Each number is 128 + 32 x the weight over its row's rms, rounded and kept within 0 to 255. Layers, rows and columns count from 0. Numbers have three digits each. The size before them is the row's rms in percent of the matrix's.

# layer 2 MLP up, 768x384, rms 0.0679, rows 611-676, columns 288-335
109:120130109107121093134114172145058184129112089114109100107086184219079100097095102120110058137174116141121135110135120094137128135111088163144171
089:148149171197153107175112166129197113147178090121111154135112120181144106113162162132070083112130134166120128103136077174107078101074074155117155
087:112153145172147156090159075105145157119127199116154105108103134167156180189129129129140165149142120098101172144110147147156103098081158155091135
092:089150143154123176125144167157102170141140139117131181106069156162129142125148156123168169180194102126100172096144135158081172156121125108096145
106:129146159206091149139059144086152160122135103124088139107118184144152127092128155100148062111094129191115193172103126138170112083128099155136102
097:132131147058123153083126143160113107100125052127130138130153197138134087183133090149165101107072141162105093103143097127151133175157159143081161
112:092100102140139152114131100178053207101159080113088150097140161091145066141132103089141186135134101169127139073124109140182183105140136116075161
081:110179175170165165105136138085120122107090142139124135165106186146087188113140148131147130059119130197163090135089107154107138130091144197070125
083:138210170190112124130095086116173117146109133159124163141148136116116160146103152103144138108103143121124180130118171143193127133101080196109127
090:121132165127094159161093106106122205109119116134057156111120125121117178161187106135130127125094144138127158059083111144153103175149156159146161
101:104096111118084182088118177110131118113103111133113089134162114093136136068177100162097124075109138198097114125106139093062114144169137125140073
091:107089070116136146144107079110136146118141158101133090115118162121162156111119106127145139105124117140142075081157173115113142147118159101070141
107:140115121134149168126125095131117159064119136085146166110128127116157098058187107098092082180145109150129080099145123168134143121139145108115063
104:094097099058107149109067146145205067126121107145112108131052100186132177178143100098139151178089139102180170137098174100142127098088155127108115
099:135133118166126122181103116089150166134097110129122130153080105134058184154075112225201187140113116095125102117083074166093138198212140141150139
102:144112141156079101095132031122155120106133122120087131173123124171139121116116094096065146140123163094120083112125159108115103105171181174126160
113:096113168129096155090096126117129118143128105205094127242155155138101134179131101088130100152169104139138157104119066094143159109069094180098157
096:127180130099100114170167092217112162079120161121129168079089134120163139112139175119099080127137128129150157145102070095129122091115112172143136
095:108114128118162107104143130119122123093146120199089127125133157178141098153111053042139070122111148118112150158140174114172122161116140146070147
113:092139136142122085150091165060136138150085110148109134105092131152161124144150071131119065150118134109140088091090134140110126173094067136137102
082:134174155121178108190118080155131109074143118119069126171141180150143138146117124118067177078128149163185145114135141120062087078125162207134108
097:093137165112095089125102083107128147046091124098198169123091145121167108094112160138173138122121112149134143141131140132100141145141106204159160
081:134142148176105091112121076053110120125138145169158120135132084140147174149141177134107140090049142175131139058096147154160126116093159109104106
089:127189139152078152141158122183105149124079144129084100110141151169118143068159112103170155120119138112173172132127133139167144163180151135137157
098:161154130111079162155132169099118141079112126141143112150083098148130119115158160112083141143112131096186136074201086095155124137156194098147175
111:098098188168113106121125189141131158136198147109141199175062091104144110118149129195191116127130123126136164089119098152100144084089133074129149
099:136118071083100154092112110114121111081077155182143149068144177136094168120125149115140190156103100207155175176101141119100106132107151152121142
111:209105143092122150159122149128113149098140114108121097119175080185186121158130133096139135143052161139119108161106124150162130165092137171108111
089:135081146159167145158098150158192159096106109124108121159107105068101132091192131124158068092145134163090112099134110174124105114131109123086180
097:117137095121134103090143107130129093139117088116158120073079071112153168135118160110170115098147070118132069089136166187103142132111152132196112
101:125146077124112106111151077114148150128126090220099111195124124055167098136085107174142164062135146176127103101121156076061154125187156151166083
107:084147203101163127160152145135126103150101083117110138108126149113043129123204162155139094101084136075225123124114142113082095104140093106163161
103:145198152180143194106114086100159103130156090176109076111071106123114185062101155080145132155144134098105131062107127113097138091109153185154167
116:106175138172094088098096080096137141150091088141138102100176152066132177119141095057136143125132112111171146112108197139172173135125157170141133
111:114120169156127155133173171119141148134158137189095204109116129063069107141122137216129086202121124059132121105110182115130146129147127145145125
106:168133125099159145202167143070106107101162148121136117112108146137135152126121082205134083143191149132105090120115088157137086123102152138161118
096:167167145091125166107083143117141118106149126082099128070107111113151177149110148126162129094081185187073115181130081182074130117145183154152124
110:128132113087162137092139142108093101125117094098128182186124077108098185161159099121081123121107113161106145196183068138115135174172097173139131
103:069102157124120144081076173133146117136177120166154095135103052076090048142115128163147151082137087056174103134068155161158138135142114103092153
098:104118112128152177118178132146125073163126151094146156191147133164149074145131135131109116148121124140126095170139116100157116120185119094179114
073:120206093130081109134137103138107148142125134117042123147107193162054171073106096185094123064087168130164124190113105147131124162155115118138116
104:122113117182083144154122209167154081115101173130113166141129180141172134197106125147121073099126117143158119165070124092097162173150183152192128
100:070154080094105143133097123110094137118094150144152089093089135104145150130116124171128131166053123152085160196115180125156151142126103145127115
100:161074130137153120141085126091166201134110143078077068113104100086123105096169108149169131167159137150131155150186117132129144104148154132178115
083:083084140129077111115090153153115165188182092102111108124113129093163094150112143138111153095111127061117105121150135132140132122158121120192128
107:145160157156096130171103105152118108135111092149099152127119108076145217168138113086134174147126135137022165170099166176053135143190167183110130
089:118147160147148104164090181093166129118163054090162150132078091129140047174085152155157119155147153112150215113113140160154131091166053162140141
098:166103108082138166121136132161168119130084056078185104163104104202077149141080090132139167133065114119061098066180141149139115168190100061110112
090:162085063157123120119131158157133182105107152115080163140106149188074122104077145175101152156150143064100159081161172166106182131166160165179175
090:086102128138063138133114160146153147161132188069114096143122155123045098122123126105150116144138120098133101104103113150147090163161110104122070
092:073117132093170106140153187177143111139138133123104093128089082036135079137113102171120196129110084108097114152151131152133153139160125059149131
099:169120164095101104143165166156186149083153106151108131100141055100094109157147103127077142181076179124151115143100182121117123143060143099152127
117:139094088112123102116189130154099108082077166145168122101179097121126133115106134148173160126122046161143126132145078158118129199163124129125160
104:100123164112171133088136132102158161084087059139140136114084180108171071152078155131124152101091139142118080154138084149142126125143095145151143
095:107134166106072090127145139121110137127134179117072150119161151174143121126144133164119084115101163110151138169154129121209156181146170106185151
105:169129195090148123146121149104136105127131058124141163124141093083068109151128207095152138153098128122110147098102117160146103115137122156117099
094:102108132123163104152156120117146115119136105116156082087072161187158158107153093163097069132102129138065134147118136109143106162147152162079147
095:152177156052136088070112141117147127163131136101153124145090151118122142188144103133149117124104169157149085210071188165163077201084156168065093
103:105108135137120134096143196127154118214061143186138112164084147119067098122155150157122128159141105072145073104128144127155168189117085054101148
084:119100160122179166123113127153175157076092069141126122165135095161099092145159103103137158146138087152120155092155131174133098063143123135148117
103:130090151105099107049156096120145072093202127064142104131165100136164132177133154104130123132132136133130089173168143132146128086088124155103096
097:129156151164157094134142148100201127154115122098178130099082145103161192143136134135132126137153179146144180140135100214069098102165119154164155
077:094139132149161087181153176147088129143118104061160085098128110127106116111127164126117114158135168125109182075182144079158156084102145132159165
107:072148144140132098187049116118131173137146085149046189111106146095101155153155143094196160137108082136138176117156143148168116157179111174153176
102:136092150186173118102090085120142162139140123134110178115120135076156117103211103153108098122048157101111156146124131096128117116156095139185164
077:076181108118141128108087038116120106101193118092108134076125116062071157138223042116113142149164113146123140148130121108149191135152155139100092
# layer 2 MLP down (transposed), 768x384, rms 0.0646, rows 611-676, columns 288-335
097:123143150107091125125124071136135090085124159125145155152182117053212137183178178098157186121083126156184159150104145136098156146102124068181097
088:133109102075092146093117108175093082124108141089099104165128136106135140156096133142146161086102132120113065131135138111136152129180138112122167
079:145130074075116029149146170169129116118148065104111166141179152090132104080119090125119129144102149135161090150160101112104130163119153135146100
100:080112067155140131106174133146127173176141142153107163118159046093129203105130071164104080110127126103132109140117167140137122098146107123128124
107:093151110071143108136222109186177155139108180146148151197149107118147127172141117140084156092126101115118070058135102122121103169078123127164135
099:113121159151126126167184091090141197179118189133101121095115084110117163081106154106126158157211117091137167142092149141119150110083094088145084
106:135116135104136130129124131081205121105112097163153168123114061098165159098118102166102142174113154098086142189147082106119053134107136119171127
081:072149139117165127170154108084106132126126067163181114172198110056139171163134093120137105096123035129136107161136100123126139114123126096131169
078:150092095133135158057158177125156144241085087083132120139085076113145093108168142072192081213080133154173083107079134129095148152122080142151142
077:099119065109118124098152133110139093135114127142166089147143121158126082132109133138124142124163118110116104170136135087135163098128123108118078
093:105143162174109097174134101129116122150175137147134148121108083184193074158097120087130128193094120078157109143105092099180121122071081134157126
087:102135077125136171128123124124171128159046115098151102186128126128087132134154126095136154168121145161132150145157085120116161108169087169127121
101:087138161151113079107136143092159148210136135171126086146132107175093171172085146143154191070109162106136119133120099105147137150134164152175216
105:175187166243134108152168089115073156110157097141140137106218175078096080087093150171099110079185142164101084140157144160096117095170089106156166
104:111149153122120143022159133093153106125148112109107121149139156098153147102120125094104093123108092138119125131162182076107145119078087117061077
097:088219123155169180151103142146116104140117109134133121113129169070085155122152125150150147157107090143122115136114096129119108115144085160090089
128:119120141173092177201175115136126129151087130119082168076147113151100120152139060148140101153106136118124121107141132141129201160110148155128137
117:146120124157152100135071105202145123111092066118104149156083124103083123114144140127072140128134150129096167128099110134110137154139066093081130
098:112115145134111172122148146159156143102150099085161152116144115098126132119164186246123148139137132121125091084174081125125105081144113121139153
118:136092121144119106101090168162114183145119081099114134103121145144109127153134105154124192120112119035080112053120167116100102126105118125089122
089:166144134145116082138130088157177113164141165140107112079145082097117139101094111140118175124064184093096106124111071156142126128104099111111133
095:173165074147116150142151143155182081162153115149065129118169104141120119196123091086131148153126129079125155078113121129182120145113195086109134
111:105096139091127106148087116106184082206084075095165157157122086084141066049101112123149141118079130111142141113097153130148122075176076150120067
088:101097105102134088151165117114105090182135103145158179148104144075185125157120132135096129153129121163140110168180151182143155102088124078111109
109:111071083179190146107135102084116128152118126083128147092096124065120165101108135155170133133134093104147092159083231100118113121145130177149076
108:099130100122167097146129133181146095139080100128136115151188183133089103120084063083096120149120113071133136152181094103145166125166105172123152
100:104158214197149117118125154123122116163151121118065150181131121118135115119130098125106065068103152113110159089177116134132161102153144117133153
111:056129167090153131091111118104146116128143134130066130183140224134077171107131129131101086155174180084121206139116102104119105084169167119154119
095:133192119114125166104147137148083090164146157136171140078186159169144145142132097127129167181157144099186175148140180125127117134145163164137085
093:153098117109116112068126122094148178126124189152088121172190177177101104144099133143113180136144203105114120203123086132139127109160134172065137
108:188149185114145167166126146148163118125143159048139128109146159201085149085183117120095099184104101099161146098133075154192125134097108092094184
100:096134096177160089162107143167129135117107188169151150149139102119203181126086116080102095183168128148166196080071099117161112128164144162124189
095:088079131093101074176160178160112128159078154108139165185182139122115092145178104190139121144150153180155116138129112111169170119137120127134161
103:069100148080141105175171168153087164055163157150134123172125096139180109100063175144101125140120150190091075065202078158147121152108132144136155
101:130108076096128117106084100143121111128120137074164094139155121145187127087146146072146176087138077185111141130128129124131133130131112120128134
117:091146118132129100041091091127144150177102151114125127110080113121155153151153142155124129077067127138184113113156098093064127147175144077109142
092:059140091126149076171144098129094134111104103198132124166143153136071096103136150123114099185181077097161166106127196117193159168117072105115147
097:154124172120089119132091078109154156114175152159117106081096168133155102092163137113173109124163167105120115084085129153103136091081134103133156
097:194135098173105084181185128106120130156113179137078147160157157133185211085131165060113146131150160161126165134218088095150096128139115140167150
101:122067127104128101123164150101128163097106143166172094128198132135092171189149117148092134136126133175124104098051100105087106143170117085095161
077:114029139104165172148136084065144135150124122118163157170135091140167101193173138062141144145186084117113133036137118109158110106111160152143156
103:126141195105155093111135097094182133125146108160168079079066110153091141090164121126150156154158154147109155156159062148133075134154030106077078
086:166084167129176085123147130135137115124155118135138144205171081135099093132128120123117150086155149098129132101114067129142096100119139149110157
090:124164101126113142143094110128075080152154133117190162105125137182151120113095183115125154134074149117119120042094146126189086140111143116086173
089:199105076109166124102160140183187121142155133128111106103130158187117178162141166186132084118164111138089110090141122090115164183156168160125138
114:143096157114163131127151169102099129105097153086163124156146144094109062138135107102120134118109103165196075093130114096178115089115136119106126
091:104135152145099150117144075142103111165125191158098142130192173138090151077163111149133095179127144114082091143146093136123099165085181086109099
109:119169110110128085103070119084107098097159230123078180118176134063105104138167167157136079136165124115144158153083152128130112086065134177139129
078:145151165104124120177124129108093115137156072188158111118131154075151073098119137086126107080141178174123103156060097088135081102103125130109132
087:136140127154193115133174151118127075078081142161093156100130129094185147155195116139084137143134160079090151116202113106078121107061161115100147
103:175148124155069164112109058068117162154097113084147167134165146157143135144159144073128090106147151143169127075115159086102061109119141177085112
090:093119151160159124126144083105064130166100156166134125126110192181119134122066182178170121074126131172109149119176069141144115171163128136101169
107:093157133105087132134131130125151126166169143148098132139076104157133163150083152098095130136118118139104090147099173113087149102119145131155108
102:138130104138092130157102136146145098131125189115087118142166066116104179061193077109139145137169161148145149078118192117130134124133164127138136
101:127119122138208185138128118141109148118096093131139108100126068135150135126116087093157100184172088130093171106097105148051089086093103121090120
102:111170087158141137112147080166090135120161191137123096147153160171153194108133094141131101119140106125147118146162134110113151131133112108154169
096:171192127139167138159140162182119135166141137128121139135150108121088116150101139111140176113160146081155119122136088131118131088086099119139100
102:075104130218121181179158144127132070118112125137095177109135125118170144133139073124094140135145101115119114083174072110106170114168105114187098
095:119149051111152109135134112121142162083155108069166203152110088123143113126120105152129100098060171138123180218133161127073115115152127195151102
074:121107106117065087121161149128084116125167177131092112111131207121209142141143149141118110092136170151136100181126136103093159175101125153106119
097:136166131177152109221133151144149174170085152191124114121087106101096123079113119114118114110142095153127148068084114103097116185188149111174105
094:098098140104116148128103089130076105061140143177046177169162133190136088120128097105106105110092091096155104117107131077133146128108123113068111
081:187094165123078122090102066130122123138168099183132162140165124162140149131145070166127178088090108136129117216122184204067129165138174125074104
107:127102137150154137091181090077132137080142144068183094096090096211146063105088141153139123105163117124079104151117102107140153074125147133093110
102:130156091030121133150128179126152121091103142107121075132106105193128147164123103083156163094171117141110123147143115153126113135116157164101065
081:167066135155130162117147183156165158119083164162125117168156138189169127137087200176085125117109135079137152123117140163131065109125092161185141